Weights of a small GPT-style language model, trained from scratch on English Wikipedia.
Size: 9 layers, width 256, vocabulary 568, 7.47M parameters.
Architecture: LayerNorm before each block, learned positions, biases, tied embeddings.
Training: a variant of Adam for these matrices, 209M tokens, 7013 steps.
Each number is 128 + 24 x the weight over the matrix's rms, rounded and kept within 0 to 255. Layers, rows and columns count from 0. Numbers have three digits each.

# layer 6 MLP up, 1024x256, rms 0.0538, rows 988-1023, columns 192-255
149195131135119114132088162099088142151146176159129116062101148089133169124136106174108139124132153118133124096147088113102185139164087147179151129166094147094140093125118104115092123110151128
125090148144094093148137135123105067165139155114133112143123128096224164125152105108141089129127115157080174117111145109125140126126155090160141135109112142147130123151134121128138141179097088
162181146114084089149143155164116102128093150154140119140154106137113126146122152139099147138096138149111167123118129106133131170124140096123131130123109086183112124119167119107122091150151091
128150117132109163053134121083106118144076133146134110109143139141148120115144116143123085174125084138115142113072131125128111166141128123117152141075113120143124117141147099148137128150120104
131169092172141128108125173118120124142104140185152132076128148130142118119093174143139095107100114147160104141075104135115126151165112076145146104114122140116105130092134105127110090174147078
102137152163151110132114165146121079119128117170159124120118125070102120091129112131155122148163126130180113113113122168099136147134135139124133123127104099135102111158126133122140129119133135
110117143144160127160075134120156113081145098100122101114154114129149127090089136115142156140130141137126152121156135127157142127127172139141091100090122101179139118146097102157118107152119126
112109180131139115141129110150109116118144098142155135125129113086150136127111165115133149161192135142131144057125092137128148126085112112175122118105125085161153150143127112139142115097093106
103115137152131112152118140166129118127129090153201098140119109129129129118122150159080158146174123120121126119111090116140136112165168141109157101129117115098092183133117145144124083126149059
112137108108118132113121140124084116144119146154131120125118165147168156117170116167123107158110120135142137119105123142132117131156102109114130140161067134128131121120132135148112114098157124
097139100150157103095118136094109100140139161153138114070111167133196102100114152120111151178149126141125164089049102076184119119130161116118100179120132083113147169144158114173183096149130107
115124155116120106099125109149191124113129130136123170114173170156086158132129142137077135131158151159127170105066096123146076131116126115128100120117098136117128117110107119127130108161142136
111180148135099141089152149151109107100129156176159117125161122132132141133120174112111087103140144123111147110114112126114175193156096117131152101114126086128107109099178132149127069138130118
130129102123134139158101148135157101156153168149129116138155150125150119150119102145085108178169090135076124103115105137148082093156097138147144123134114114150101085131139084147091124101108092
116114141170130060114118127129142132133126120132097154119155130087124162118144140108087131143123096156143135133163106121117111116123117122138139165156075119170156122144146096119132114096139148
101159132118141093150128169134150134134145122151131117127132131129160145161116118160118135117131116155116168092123090157138116084152144125139139111140102081162086100151112144123130105123131117
107111154135102143120113159124121147105108159143138133110150126129150138108147102165129112117114108144138162119143113106123175096160095133135119103119086142151103175138111128152098105100121088
162160164156083103088105124149085136127124141132134136119146162107121155116131119136141127144142139141097124123126130110121084187173150143099120171104124136113158113112164096093104111130172135
134098154142091131189123111102106123133102145154183158125160113058176121120136160154107068116128069146129140130069107112087128150134092098142156152134123136136126149151185114126130113093085098
130129125167153078134102155137133118119137103125120109125141128118117106089154096146128162169148131147137153106151129136165131167209111130147132111100095135171117137125102112132090146146116082
100127108130102137113119095155110103112123128129149137120161147071144106072133130116153104119137109124110154126144107141115154133151164071129133134114130121137113093134140116150107138121140084
079145155136095137110089132149117159111137122096180115128145151124171113109122140124151096117120152144125146128115112099150131106123129108108120178103128133133125077200149130169131146157149116
125167126131129087140110134114106124150114153184155101127131102085184145117108107178170120123135124133072211094108143136139110112133104078117195125134111145133127133150131136108097127123082128
135146138159101117131135144152122136132079078125148129134161127111111147109164130140116078130145129146112166131126127064158141136172122118128154186113131108165135116167193138133137113108143131
128164128145109081127110205110145136143151143175155132118128146106118118059110128142133105152145124126122137151124115127100163116161106147187156126131091131156141120124145112126128108130120124
100134139147124122121117122123126135124184115165137144101131182132113140102155173107103136155175117148111159111135102111153082131159144130102143117127116137126102120140172099147141116100141140
112136171151105143161136069173088110128145174179135160078139137124133137132119132124167091113197110135122123079126098074120135147170190093159128099110116118136094143114133102205124123113146141
118117151156165062121092131120101124113111130103128127129158197102125184121132126138130133123110130150136124109154096076136141145141144114118100136151076110158140143142160092112141103132159130
099168122186086123107108157113122116151119100138143158125121144103171137125119126141118072090117089171114136134074136121107129170145113114142127158074143073155137101120167120102113086167166103
084129111133163130117128200153157108121097104136122104114150190144189153134146119163134150169126078206163149125070123111101113102087123105132114146117088124178095161154102087166130051109142107
159143087105156127123135131147130106125126114177137123137145182120124136125185152161124174130129133137081121110112056106133119175127096111110145145140092137129108118102133104092060145132145131
120146169188148117151163172128140127142118129140137154113201131121140130110118145140060095136099100141144130107120092107095134116138099122135136117132074070173129138165125091172123097089106126
102123161111072136144096131147122126117140094129136153126120165109141126135165134129094159138127140139142165112141111121137134097132119123106117143067125115135124120165135133139093128131115147
084113123106093080148144116154140106113157137123133192139191161127192170106152119122098113105164150151158150066149121133144146109171101138127142119114138106159099091128133141158131120160141105
103139120134115076166118119152171112124106126140141145111127091087130189149101164170150102122107119146080137104113117140149117160078129085154160129100119134154071111158171132136180150097091108
122157153129108086161136119095097140114143134138125126156122200133148127153147136164141150107174109124177127105087133111156152164146119170123136149094140120125132157197127145157120137130103163
# layer 6 MLP down (transposed), 1024x256, rms 0.0524, rows 988-1023, columns 192-255
113095126130109095151147118127132126144123145108154156133126107128120120144149127122106111092156113118104082073116161188132140103172106138104135186104144094210154166141146143137126161104168112
141163140149156111083116132080138164148115094077144128072112150163114080133170163134115113136095118142173141135121159109107150111149115150120148149130109099122082144130151130121165115129136184
100139166130146145141109153105117129113108126095094092112168153153149140143177143103154098125105166091130098120133144093129169120153125127153125166120114097095140172122150124095107120137123193
095116136148129090130117096095126111113139123070141166148125135098110105129119112111144155142094120122114189102124159130157123115113136142140069108130163127118130142131137149120126121130099150
107126099109118137124128113113083131102112126090137086112101136148121113157122159109164136147148105109093124147139127123118108124133073117099181122098117138099176126124087125128118106141101100
109104106071149134131117104138192130121143130108160111153112103157157135126155141128095166140164134121158093146132142129117121103156132148123137105119105150177132129171144167107104120117089126
113114134105127115140140141112154159130114156130122094145084125131134129135125145132143135131137172131112144097123100155116096089137114147143094163120104124144116088132154141144155089126138135
133154112112108143123134133129136152155125111154144107122128095121129154136152115119098135108135146129149114117149125131122143138154132139155122082137111145127129145115125138098147135135181149
145149154140112139133110139170140111150101122171142131134124169117067159140157111120138159148106109074133149141148111121110154118108115113120188109158137101127119085152141146131151148121089137
135126123158138116143128136105108110104107117121132116150164134107139147137148096121151109114109126126135138105113124132131165124144116159104141083136148106125131113143083119125136141124129143
143168187083136113141067193170119119107087140114124114126112083122108125173172110105150156100107144095121103141133171090113124116142114166124157099123194152146090136150134115129110149150150110
103120124132121120138133131145153108158129129122129154136132158132147181140126130140157134108128144176112114130139170126084121117127132152123090151096125173092116133137129061126136108128158136
155151130156155109075089153134140125092099140116097110111145163097132106101143119149098147120112077136153107140167156155135135152151133122107126129081162133127142135108108107150098165137112140
073156126155148127132131127088187140123118138129137106097109142142093151142140190131104110104141161121119100135127140091142122185125113185130105137070138117117137143136126157136089107166102167
119127134143112133142128158117175155163112126113135128145107107152144151120096124109130120144139144120131122108122144112121098130121125146148095144102132115114112124143099133144155118132159126
165093121138119128124157130128095117120102147140135162136131150162095116173115110160087106131105132120116131073109155101136118126116134110136115109131132112102150165163128125179090118153132118
135132107149127135106118100123125083138140122138150135160140140090098115119161121127132117132120139125146109128137171099121117111103131121135134098124135090108103102091171143108126123134159113
106102123115120142101161173133114113127156143121134149137118130120130141141137117144140147119079099152157162119135121139144100124162120111143126112138147146125102108120121138141129149117115097
150149140145102140123101083140113092111104140124095151127155165109147121135150147131091142130130144159113160098157103104122132142132088123165117129153099101153090185138157094139136113110089111
087140148112145169166082062112159097147111107131155105151154115125131107115119142111125154123138171169098158146103156163113125164136124146086127132111117107096118159164138110125126134093127170
123096121145104121123093119132089122158113120147143139149126110130094140163141128107172128148123143175107124120102132121117119110090132137106146118154174095137105140123131133103155152109144109
109146102147119090090119123113113128171131126165112099115114078094121119080093166156142084133138047128119165107116166169093163164116145114111133108137110117117085159081127130091128130107083121
191136147126128108137136157111135109138099143150152137162103140119125131132132098152141121124139163119131108109171138151134117101069104147130175124134156152104137136136132110117112142169121160
167089122118156180142132156117087127123090100151125117070128122136114121134123150124090162122124109082120116079127137113143144105112125124110140138100080133082119119108115100123145164119120172
142129115148146099096160157129135134125136135137123140126143130116116121157134136139173070155122142151140142099111125141099152085122093127152112129109117134151127168128153149144149131147132096
117156165096141109135112142148142152144109130165133140109152179094116132129120115122086113091099161117105120113142127119124100150150111150136109172134122103144131098116131175122118159142172155
161157112070086117104057149132111102131144094181116130152128083157132110107140140104173109207179158114106105098158145172110116146160123116135114134086146101122134129140115137141132102130169144
100102125117127154112125092123101157117116105118130111150135137161114135107128117158101120153124126070110158127131110142120155143118092163140145148095137089153154145124144180095116154108116116
165137128166109074130131118118119119106114075139130125109095142100158117121089149059166086094127107162141165115124135200120138119125100075105126198140124098138130130154079139160083107107141106
080086101103153141101121095141141109180095140115165145170120138200151151137045135150185163159161139201164144068113128080107169112076124089107091187133174154126088139172114153120130101081122134
137132116081129118133130110163127134160149150092181132168123099158141061163097149156118115171086114138140100126137167134101106115136131130189103176103120117115172153174136167121146109109085145
084148098183133132122121178113175134094115165097147140115207181103160119152127149150075114123114101140170144142125146112112075123112143143114160119107109056131150072123109131092189049134144095
115123117124141147131097146118112106100111111126130129132105087104142127126152120151132084139131146134113137135110151139152160146134155157074101132160136110137138131128140105111135166079143132
120119121156170137134105113084151114147155103068090143189100101164150167135138141137113094148117137140147098103125148114117135122124128121131129191159105114097147134100133064153120095093098127
099156152139138186138159154138126122124118120176136122129155143127132150120149164144165123179093152115130160133131120143088110151122105110144142169101170145122102127127097150098118110123143134
151108106107118112102121096163098102113125126146140153164116149137111099126104078177107176159122105108123118125156109150107103108101087153139139151167154090196109178117149099146125184137131123